config = dict(
    num_hidden_layers=16,
    hidden_size=128,
    num_attention_heads=2,
    num_key_value_heads=2,
    head_dim=64,
    intermediate_size=512,
    vocab_size=5384,
    hidden_act='squared_relu',
    norm='rmsnorm',
    norm_place='pre',
    norm_eps=1e-06,
    positions='rope',
    rope_theta=10000.0,
    rope_fraction=1.0,
    qk_norm=True,
    attn_scale=0.139,
    bias='none',
    tie_word_embeddings=False,
    parallel_block=False,
    extras=['capped logits'],
    init='normal',
    init_std_qkv=0.0576,
    init_std_o=0.0,
    init_std_up=0.0576,
    init_std_down=0.0,
    optimizer='muon',
    learning_rate=0.00451,
    beta1=0.95,
    weight_decay=0.044,
    lr_head=0.0078,
    warmup_steps=0,
    schedule='wsd',
    decay_fraction=0.657,
    decay_shape='pow',
    final_lr_fraction=0.0,
    batch_tokens=32768,
    max_seq_len=256,
    doc_mask=False,
    train_tokens=186600000,
    max_steps=5695,
    dataset='wikipedia_en',
)
Each number is 500 + 50 x the weight over its row's rms, rounded and kept within 0 to 999. Layers, rows and columns count from 0. Numbers have three digits each. The size before them is the row's rms in percent of the matrix's.

# down: layer 12 MLP down (transposed), 512x128, rms 0.241, rows 137-183, columns 0-63
# up: layer 12 MLP up, 512x128, rms 0.22, rows 138-183, columns 0-63
down137 090:433515441504472497549441564539386507486511494507592546527429551523601512504459522513393555524451496539517486441422507535551408553501514546467556526550535500470497475398649513492468482413522610
up138 101:493534507433496512427581465476498550545563481449447569504437511512548498421438507463487509531565551481476523559431521483544531440551603498498528388561505608564505438419482539543428500523541571
down138 091:507507596516542410543475534520541579476485444513533512473484552493515557536485482502467473486461469376458493490507558586519497623480555548538484502538440450560593486469556448551522537526502471
up139 098:532468561457385556489516455437461522453509414511478549559441459497480455531521484461491513532522420564541480521547470495533571485517527442548443411525477504516419554445477519472440465560500474
down139 118:481424491393486558532501525592528567540558429524530556528528439533363408447474472508523490489429542464478478474520544452433520532548542490456460518550457518462405520453522560395520601498523493
up140 100:472486435576558488470588426527488499585519557532542555486458489423530476579494455457442522549448503503405491459581459465520418568432446479525512442493458561481533494476487592440551418532519496
down140 094:447504415442534442482494421534547474497533503485570533492456454582421504452463404464472442491480376480430494521489477609573485535491521397482467474478529556451495463572515426499493497510411499
up141 106:507470461519514505562507523545450400568548510512460560443464462579427540588552484554421564522561508498511422484545507385502474523515477425454511524541587478435492566492570567592412452512486516
down141 098:567504525467543545517530517492496436448513430568478483568513451566498398459531544578453443505479441502508518564462380628531621503483625442470501462478427501462534511611548412435507478457506490
up142 096:469544464433437424468521542420497457514437542505462506478534491545441535509518644517360484558489554530511526407630400466579515441586613491512587534472530526450576519431463464509437496505481483
down142 107:442474574531448447559462417507482490538525513541539492401533410526497521576451493460522485561515488478500489494514530463595464553545538527577541522546565508450508502414423535494450504332527586
up143 065:467518540503458417464437388532539490450479529449470539390425453581587370517443540488540515570606356449454497479502546501556525511443458460458477578475492462506473554473423449482492494503549560
down143 066:463475461493520568629529491515510463502568405525396550588481516460407546453489602524480476478492521548506513604437440531437476443533555484432581535516466520551545435515514608495505531540405448
up144 092:469470456510472562629478528504472460532513532535545480468455530566509549472564485433472475532528487519516466506496455525575508417475547503522496474530474466510400464465577614520433541548522401
down144 105:455490432569596501550489541488543427473554479490541573473532473470409509417535477491517440459427562444423523561481488446521420443565584501380526467506426451511467480629567526548559507512487478
up145 097:394498460499548496524491523569491468564478493451499411521537449447507360465477591486444528541504560561489506445585491529525466539532467464521504510527488386448576444496466549506486540543515432
down145 085:427446605486547488527535502485536478549496456550568522418493519549537497434401485588576510531528534511491503500516438592478492476516599538581561500566524563442481440592622456493567541419496444
up146 099:493416602523525498555454547489454560525509585550444535416458452446480520518463452570470533487525475525417500451478533526523556438458495558483618558524533470503509583515509623510442493498390598
down146 095:507486524537475562541465482486526542424453533418537467497497440493510512430540480526532534342569410557517642510439479535547526542525531543421577458548592445516454519477477533534471520471477556
up147 092:465444533496525429508527514449497525482531495521497524537465487533500563535481490452391461406415504435532555521479498488563614484519516521443503452477477417394455433474522521456467490553507602
down147 092:463496556675455487472417448523508506499458539508481434451535508512591538557372518416536584527500561457462396460562556503509531459566487501478578490472527466576476494424477538546498421496482464
up148 099:599414511500473432556479477508519439476477558552449545552459571520497465502497551508400486517509473539548486455473438488540516491457507415420569379583578492479526457534505457382434477554465390
down148 093:532516494449497519568490464547494497545510504504560548475445492522466463483555491510530473528505568393626522567508595618523531482491549553468426478532513574506513466450545516489530526440480562
up149 113:509503461513436465525535556453443511452531508514503474486491523391485566505494547414408605508487485559430608519570556555530589469546594445547506597450504574495519458527578567595489529496384441
down149 108:551492582471526464394452531481509490512465435508604559581407496514419430468502494515542500527472448527457567457521491441487520489524495460503430457491533515373538507509561552545530449520500540
up150 110:496457531540521597517615546458471491450453474532536489468482515429566480494523512539605583523583481444437427473461506469479470496506434477471562483419515541456416432469466464477483522566427502
down150 108:492602520549492557596550448518479469478473506529437479576571467487501512592505570506655420528475500513483490478448492536408555519452514434454565571502456496614512496536463505455543537535537477
up151 099:506531528520541479499514471470489548542453599493487522470415452577476522483557561516531533410455418438529456432493529534468433397519530472515518530498521527432542459469483533456503474532567555
down151 108:520477466498480444491518533505342525495469531538558533546548438514549485514449412582624491422518490494483484663605469518479538491568457439519575429449483531567508529490549433509525484512447461
up152 100:430409469450512512528515498497472465532442482476459563440453472523528477542525600533517583467584616529480412486491405520485370501598482488436478490521565465526487522358524488609394552481470510
down152 096:533456498593490466493538400473496489539517434501485509421475489440507427541472487469451472555471398421497539617442579479443609554402543529529505472524451571390492522594498570508575461445547442
up153 093:596487517459479560464517507452464518530468534574482538462496472560471518517491520467505525448530621493476461624600504507529529489540592529517486449484431396412482527471491562412391494494538511
down153 086:582554519484419511577558456525501505465453461514573499491512551522420514590521453614481422479467484466523526445444536543579571469471533468451508552488495582483525441454464473529484551561512454
up154 095:456566567564421550460449523522537519536479495452397467467576486508532590533515361461479522454529421527459554521498497549480511570458517532453644496456492490454484524489533594431529494481511574
down154 090:542621513482594506592633454547503515499579341439452448563478558562443564519473524428539474480484538484531503559535562554491469501445552578479498459468524459461484537469534434528585519480522584
up155 110:452494540522534494512507488495492538510535566476538456403482543466496586474506533498554545458570539482485454445623517474483508605542515485513542580531486538423456541479519394557550487485443559
down155 107:467526502568502466485496449458592468499515548497504459431560463492395490470458495499477488536477538528540565451531522536580488500527514460390538500541528501510532503459516531546444560434406447
up156 111:500507543565555564508488455527471557498532553592482542411501435579511565518579492573496521496470505497565467480448418473455571530396511551533503553517558436464452504606535440507538431453617508
down156 102:420416456579547389493467456528478568419538574548477538448427500512570473521568519516553442569434532464472528546489527454451543425466445464502483531432512433472510484496514480679461459412512528
up157 099:550512507471489458533506424490506533486469551502429570686453506467504463483509411478555478463505573503485562476422456507482529476442432489425432496462498494528446517405428543434449480535502445
down157 091:560531577489484499434524566575486411444420490426554434520516499539499493495452509473511517488552437412450507530540436530429505395426538467541576525492551600549505542509596393526529524567496513
up158 086:472509542442509540501521480340473477527476523559571505501544493486603587510445509531507591515460528457504431580506575518450579483547435539450460507588513524444473421477595552492528387440518476
down158 086:500522460479615519469461477503565491477438452570567476563524463553542542540553424520460529508413498461547495570455413467549483364510514486439511467477491510477444402544537530554492509523514417
up159 115:432605534558598534548513438483568562449505509452494538507482491514525504457493556505554513555458608555537528425573478540440575434562508557573431422478486508431530461500506500433552519395581587
down159 114:548591445535539523572433445527500541523590576519446451433488443519548424447497534456574478515473536483598509504563477492398445401474599439562557481438517481515523456501548583522493627467509407
up160 098:516500492522475511573490464580440489583524522500524571545375442542502482615583502495463567554527526481486472571580497443456557458469540433495544483524492446481510426501435390445456578609461465
down160 097:467555487538493438373480453480483504507525483443589514556463490494558478441459519643472497459576488538537527487573534401564540469470435567567451521546570494473422527440492418504584524489539553
up161 096:484460495488510483496427386442494482505498545438489445552505517381548506395434471470489526514485440384489391526476456486537562478500527411522482451507483529464424488488512491524524402421511523
down161 097:506539435462486432452485492421576523559445560525554633557476511475558515473499387535455420473590486519496564517498487442564496417509457478519499476488409570531448450518552554454571503448495536
up162 107:430557465482470416512508420504494593396445445524485456492494450457490506503397553427518506490595479569463410438460555544503513467587529450498576470461448600492513420485429447482393493494489504
down162 118:495432552466545456514539565430515506510533371531487492569535473515486503502473453492615535500449493456484542479484528500447450489507469514520494482454554468566508491541470531435429565489387535
up163 083:512493452532495493483547577373524459580482478486445535510613484581512453537478524480435582495554496462518598580428502479461448561482479477501511563471458519531501452410497421542417467513556462
down163 089:476495471461488520530453445603482577456495595484518477453388537465549427499506441465491477478432458606524368446513512447418519480526456444519439546459529554476536430620533506483509471527466385
up164 094:469502543481500522527630443517544570534506474459515537502481521460476561504476561556492520453566553566479481473528412468546518485552479513577560464520494538515500551518537486434507525439314516
down164 106:468526492496490487460512469524545495504363517457518470468465521513506524516410483474435482494574491532497564496504476488427547577542543547505484492491441475687496547501509508485423481534449480
up165 121:415604441571432423402515518518472510430500453464451539371491423536552437481499468473512616455487516521487469431433449529596508592449538457511539516579493512512443448485512480480523471506588477
down165 109:422475585493561514534379508519465475571415574531556562498498502494457562538458462508574460549503486495506467495563494564499515576542491506446520471581540555451424539472524447500519468456462381
up166 097:497424485487433436482478452498438516444512493497519435521446521528529467590550394431453458556550496631497479436522523581510503545501471431517494517397512524475463480501430441513482453535453451
down166 094:490576550526590554514571472523412462549476458480523451543522514574506457485566598556550454554545416458598548513528487594561466519615522569498465493452558578463524534461494437515558489469530456
up167 101:476509542564535544505494429456497499466433476491434451425530495507525594471514440471519477371528560548391486450551487569424487527539463543520488538516450509509550477460585417542495478493523494
down167 117:480580482467514559480528455483379559517466454572564528447408475533573539537486513542545442447467419505511612491548491485555533462550563411491570462485480482453510433523498527452420419473482484
up168 108:563435518463540542485515526551523539519532568415513554630473468433448510482445467534491471489470520577545420436510468414485483482532409503516402523467441567461544587394577540506526387496490451
down168 096:521587526538503421474485574605501510445513571432553536550544494504599465515519516477577566538460512457539566519574474533480500515500457503604527428458387453539486494452561509581618490495502567
up169 100:586444460554486555446573505567471514649559391434468538475481476577560483515421532485524482500562553553495445449564572496551453518518466498584461477541445486406514526559513481424485492516401570
down169 105:583434558499443397558502522506508552518509463572511545536488501502506421552590513535538510507422419495462533533492490376564489563477555508534436524573531463398538488555539437512529416427526441
up170 093:552452503480524475513521444502515532452415504550522559546451451525490462422613496485429472518557498400534532491512494474533503580588557569474546524466539578548497487511408442403516450464540592
down170 088:456547547501543574600487491512511492490451522511580560543537480461498485553541456552500442454552554478535413540521539510542496533469512528540507615513509579497491505558474487502524569475421502
up171 099:591509511479493524491506422473469535486458459563492516509478564568496450476568533447492620457547543437375528566585556489443512516512478536465489490514451408512541482471530507411385393483439435
down171 089:637499424482498593474479426497463577414486398601451530480557466541462461452585449529496494449505513499444485593509497471589550573478548505512478474531517539516511473537415548488439555460512552
up172 106:472496436508477538496572456500541411445479503571470481534417461548523554484518565453472503503487485553488417558507501522496548473619495474464428482493505480551495485542473571427455347419515485
down172 099:454472562488458535580599545485486401520519484569594439450516516516504539490543473556519533506492390517559556555457566561482487496419491604456429526527540625452463535582463516463477441492509520
up173 116:532412408487506549497537449487490532468471472483378500536429436502471547553462483503461477516526546514521466544533455512508494402586485482511524570493488465485591356536561486456413577510500536
down173 109:495507506447480530524511454456465543483434480505586441508566486501520462445540568494605469544594522496593445523554546474594559490532547518346492522474468518486465506592436429467603525518401479
up174 104:427556434539500552493512538466545493544515608553383494598463492541495510536465576475527505496568527462473367536547584493473477535570412369513556399544497502511439533511496555454533582546583429
down174 110:507529579485516473479513516595477510539556447499475604546539496495516527577490564582534586474518526450570535483541503512496467527447522486468463439489492543495475458432520637510537522582543436
up175 095:605488485568462517517568430508496542546506505478537580558451506649485480564516476443453479555484539469445426421400509503450504467426452396511449512561469443487486415456564466466473471556514494
down175 101:563504524445486473503455437500517492398485492545532503505490520525496477495431524460493455437510429517623606530610541475630417487553534573531522467489508537533539486573501534462476502503487503
up176 103:561552393549479603458480425486552527400461528464488504556433546491580568567472435537417468508541495508490480474571456471435473422472533506477505527518453506495523389417515524499443576558530468
down176 109:495498606539440460503473460475489470484522529542412553457506533505572525508518468533503535450618452507474539568512559547599510464509454450502465412485521558584493524531552546453526589544521562
up177 103:523602480391427491539491454516497583504469396483417529457491527525506475530495548488473524603548504560475436506410410599463526468540526557442497488557519486455415528541485524547493541566517530
down177 118:446535502459516459578413523546429563606472467460490479515525529530429494529385468546493545532447559463517499465572548424457444564543468540393469483490590475483452513525430453473514558480474368
up178 091:525509499468530428510554484444482516489474448566541471542479502555467538590448576494489549526473406401504554533518494619428470559503455470439404532501452561491547489472529419501521422484448478
down178 086:481587411461512445512408501515498516570495519544468457533486450506509513500471568526576466540487491475588573488496521452492475580450498539482498483496513566542560505504484533583552494448455428
up179 091:539457443419526514496567451424539442575492419504483526506563505529547431560533465496481501588532492499434529533543587539399558486412473520441416503486566496489444508399519431477504460545538452
down179 082:533509532505506480488518538555529492501529518479573590619539450451486481428520376425473486536452514499418654527544570487490533564506522519432478471554429524528490548577649529547451481587461487
up180 093:465466541484539484448570502490559537519530565536472363530462496453577429551584476552410581460508450515478437487429496534488493466557497515450489428384514541424505571495447490579496457506511524
down180 091:454462489443550487493517408512554553515526460542468488526445534603478474509407489453501415495547482523516429491498593451553426476514429495504472558540450583422543511450522496574465505539592373
up181 111:505520501475437602550519526495526530462465616581443485532454399421488484564526476564469476550535529476449482481595411411511541473510523478525508445510559515597520556424501501486464468573383618
down181 104:535540568490456541500539575552516460481531498432502606456483531494508430423446472505440554555469435411482502517578622555449433453505369460563444530458500552522556450441555540452496561647510614
up182 103:546533438448499359514436491509529454469402444491538462412499487438560542547443415608519553567477560488471575485544382531511550489523479414467555492578512495476480474381487528499504601483558533
down182 090:468413401475512508471462458462490518521459491588469520524490448561480510455458459506468497431418414514534517595461477412510553539583555433442472504453524505547545521461492623492569475471454459
up183 105:382459553492485561562607460443523515554476494400535479547479516462518542438539534519553529449520480445495598467479375519476597533472529562551498483424468544525522531521531397527521467524479493
down183 107:603575506558514475559530490434504610462534507471628503441511470528540546479508518536509468549545460498518488490469529523517478427569503434512417501451463584447553498486477442537513359596543540